Weights of a small transformer language model.
Size: 11 layers, width 768, 12 heads of 64, MLP 3072 tanh GELU, 85.9M parameters.
Architecture: learned positions, biases, tied embeddings.
Each number is 50 + 15 x the weight over its row's rms, rounded and kept within 0 to 99. Layers, rows and columns count from 0. The size before them is the row's rms in percent of the matrix's.

# layer 2 attention output (transposed), 768x768, rms 0.0201, rows 338-345, columns 576-671
101:10 41 34 89 75 66 48 60 42 48 71 46 63 49 53 70 45 60 43 68 57 58 26 40 21 39 53 25 51 16 61 52 49 40 47 47 54 41 49 48 34 62 49 75 56 54 36 50 38 59 34 67 46 34 54 38 83 38 49 42 55 58 60 55 55 54 74 56 51 48 46 47 40 54 45 57 74 53 32 69 70 90 21 49 57 58 37 66 45 38 83 40 48 52 47 44
093:58 48 83 63 44 57 44 69 67 77 45 56 46 68 39 44 44 61 51 32 56 55 24 49 33 18 57 59 43 20 17 59 33 33 35 50 56 43 32 77 15 36 61 24 65 76 50 41 51 32 80 34 34 44 72 42 50 70 21 53 60 48 89 08 33 74 31 36 57 56 67 47 53 28 67 54 73 62 21 59 67 52 46 25 47 36 38 40 48 40 62 55 47 53 55 23
090:47 58 65 71 51 37 53 81 43 61 58 70 47 65 63 47 36 55 39 70 49 65 32 48 65 39 51 33 38 53 34 40 37 33 66 34 29 47 44 71 42 43 57 54 48 59 72 47 60 41 42 64 48 55 51 51 29 48 42 57 54 63 52 62 31 48 58 23 47 72 59 46 60 55 37 58 44 57 46 56 80 55 58 17 41 79 64 73 34 88 46 40 49 54 79 47
090:73 34 49 49 41 25 83 46 11 38 35 27 32 58 65 44 54 60 33 71 47 36 71 63 69 36 40 52 33 66 73 48 66 61 52 74 54 79 39 45 47 46 50 45 68 54 52 55 35 52 31 51 55 42 55 72 34 13 84 83 51 55 41 70 36 39 45 53 78 79 61 67 74 55 35 52 38 36 52 52 44 63 49 53 40 57 58 76 50 37 26 31 78 53 59 77
095:47 43 27 66 26 33 59 32 62 76 64 53 41 36 75 56 59 80 53 47 33 41 33 35 47 55 45 64 65 36 46 54 63 62 24 41 47 44 30 54 60 45 70 64 40 45 61 56 34 37 62 56 66 52 46 61 75 25 55 44 30 56 46 61 65 23 73 28 67 67 47 68 33 49 49 74 61 60 47 44 62 59 52 36 50 54 60 71 48 41 64 57 28 68 42 55
102:23 61 37 85 44 44 43 23 28 40 68 28 67 41 51 72 59 50 38 60 39 63 00 43 35 51 46 59 55 29 79 65 44 42 43 60 15 60 63 53 28 62 67 43 41 46 61 32 52 50 54 65 54 51 68 63 53 22 41 41 37 67 57 42 49 29 60 64 49 56 42 45 39 31 26 70 49 60 52 52 76 24 28 55 26 57 55 50 35 41 75 45 48 52 30 71
095:47 96 94 47 57 33 46 71 49 53 20 44 28 74 21 38 28 28 61 52 33 62 43 44 54 67 81 61 40 61 24 41 47 55 50 76 37 35 84 52 71 56 18 54 59 59 64 41 68 54 71 34 43 50 50 53 43 48 33 57 46 52 51 31 57 77 28 51 58 28 32 28 84 63 54 56 37 64 53 30 48 42 29 41 36 67 55 43 53 45 42 42 50 56 54 48
095:62 37 51 58 19 54 30 34 42 73 36 50 24 58 51 55 45 26 74 37 52 55 63 61 48 39 99 65 38 61 37 47 46 43 42 51 52 41 35 68 69 16 50 47 66 41 20 47 49 34 77 53 45 62 48 68 34 39 29 58 55 62 49 40 42 50 44 42 73 42 39 42 54 45 49 46 30 59 59 65 45 41 65 62 50 52 22 38 18 20 58 54 22 70 38 68
# layer 2 attention value, 768x768, rms 0.0251, rows 339-345, columns 576-671
096:41 57 30 47 53 57 21 27 38 75 53 58 56 65 48 43 74 36 44 62 50 21 65 83 77 46 59 65 55 29 68 25 56 52 46 43 27 73 72 71 52 74 34 55 44 73 42 62 34 28 67 67 68 32 71 60 26 37 75 59 52 51 24 62 62 34 26 55 55 46 48 41 76 47 45 55 26 53 46 53 75 52 60 44 73 75 33 53 26 61 53 67 82 57 34 78
091:56 39 29 43 51 52 63 32 46 46 45 47 38 49 43 43 70 71 75 51 36 47 57 60 29 68 49 65 54 25 45 35 54 57 45 26 32 33 68 48 51 68 36 58 50 44 33 62 48 68 46 49 46 23 72 37 69 59 67 66 69 42 52 40 33 35 24 39 21 56 70 15 39 60 35 59 34 38 57 43 45 56 59 65 47 32 31 58 44 34 28 51 58 49 25 39
095:49 65 32 43 26 73 29 62 64 60 39 74 76 51 34 44 35 40 65 30 45 65 34 52 58 46 73 24 59 18 35 54 38 68 52 34 41 60 37 27 56 56 58 55 57 36 49 46 57 68 45 51 44 40 37 68 48 68 21 69 73 60 55 68 61 37 64 26 38 49 40 71 31 58 51 49 60 70 73 33 35 74 33 29 61 45 35 36 46 49 63 56 54 32 57 48
095:67 53 78 60 64 42 41 76 37 58 55 32 16 59 47 56 36 43 44 69 70 40 50 70 67 44 48 31 50 63 65 46 31 39 63 59 59 62 30 19 49 32 24 39 79 45 58 38 70 65 47 47 45 30 54 37 38 75 47 27 60 32 27 22 72 67 55 46 53 38 32 43 36 37 59 48 42 70 39 69 46 41 29 36 68 70 27 58 88 37 63 71 61 60 79 42
098:73 52 36 49 26 56 40 71 41 50 44 44 51 51 42 36 40 53 32 67 68 26 55 71 57 70 78 36 43 60 28 39 64 35 42 42 69 30 55 51 33 55 59 63 63 65 49 67 52 35 30 53 67 38 42 33 29 78 56 73 35 49 59 64 30 32 27 56 48 53 32 63 60 52 54 62 68 55 36 44 56 69 23 62 64 34 68 25 67 54 33 65 57 58 57 48
097:32 40 29 60 66 55 56 55 41 59 74 39 41 43 71 61 66 45 51 50 66 30 54 70 66 61 60 47 54 25 68 68 58 30 37 13 40 56 38 67 35 32 58 34 36 58 60 66 47 34 43 44 78 41 66 56 25 31 64 55 43 31 40 68 44 52 70 62 37 38 55 82 70 33 37 47 69 44 45 42 40 65 51 75 69 37 51 30 57 43 37 63 32 33 31 63
097:61 53 57 57 53 62 55 58 52 60 41 53 36 77 55 41 89 64 33 29 56 43 24 40 40 61 29 40 65 30 72 48 42 74 63 46 72 65 68 41 49 71 26 31 58 77 52 39 38 33 52 61 38 25 45 70 78 52 71 46 65 16 45 64 29 50 34 47 71 54 38 34 63 44 69 53 76 38 33 52 59 74 32 22 45 74 42 48 67 80 48 60 56 20 75 54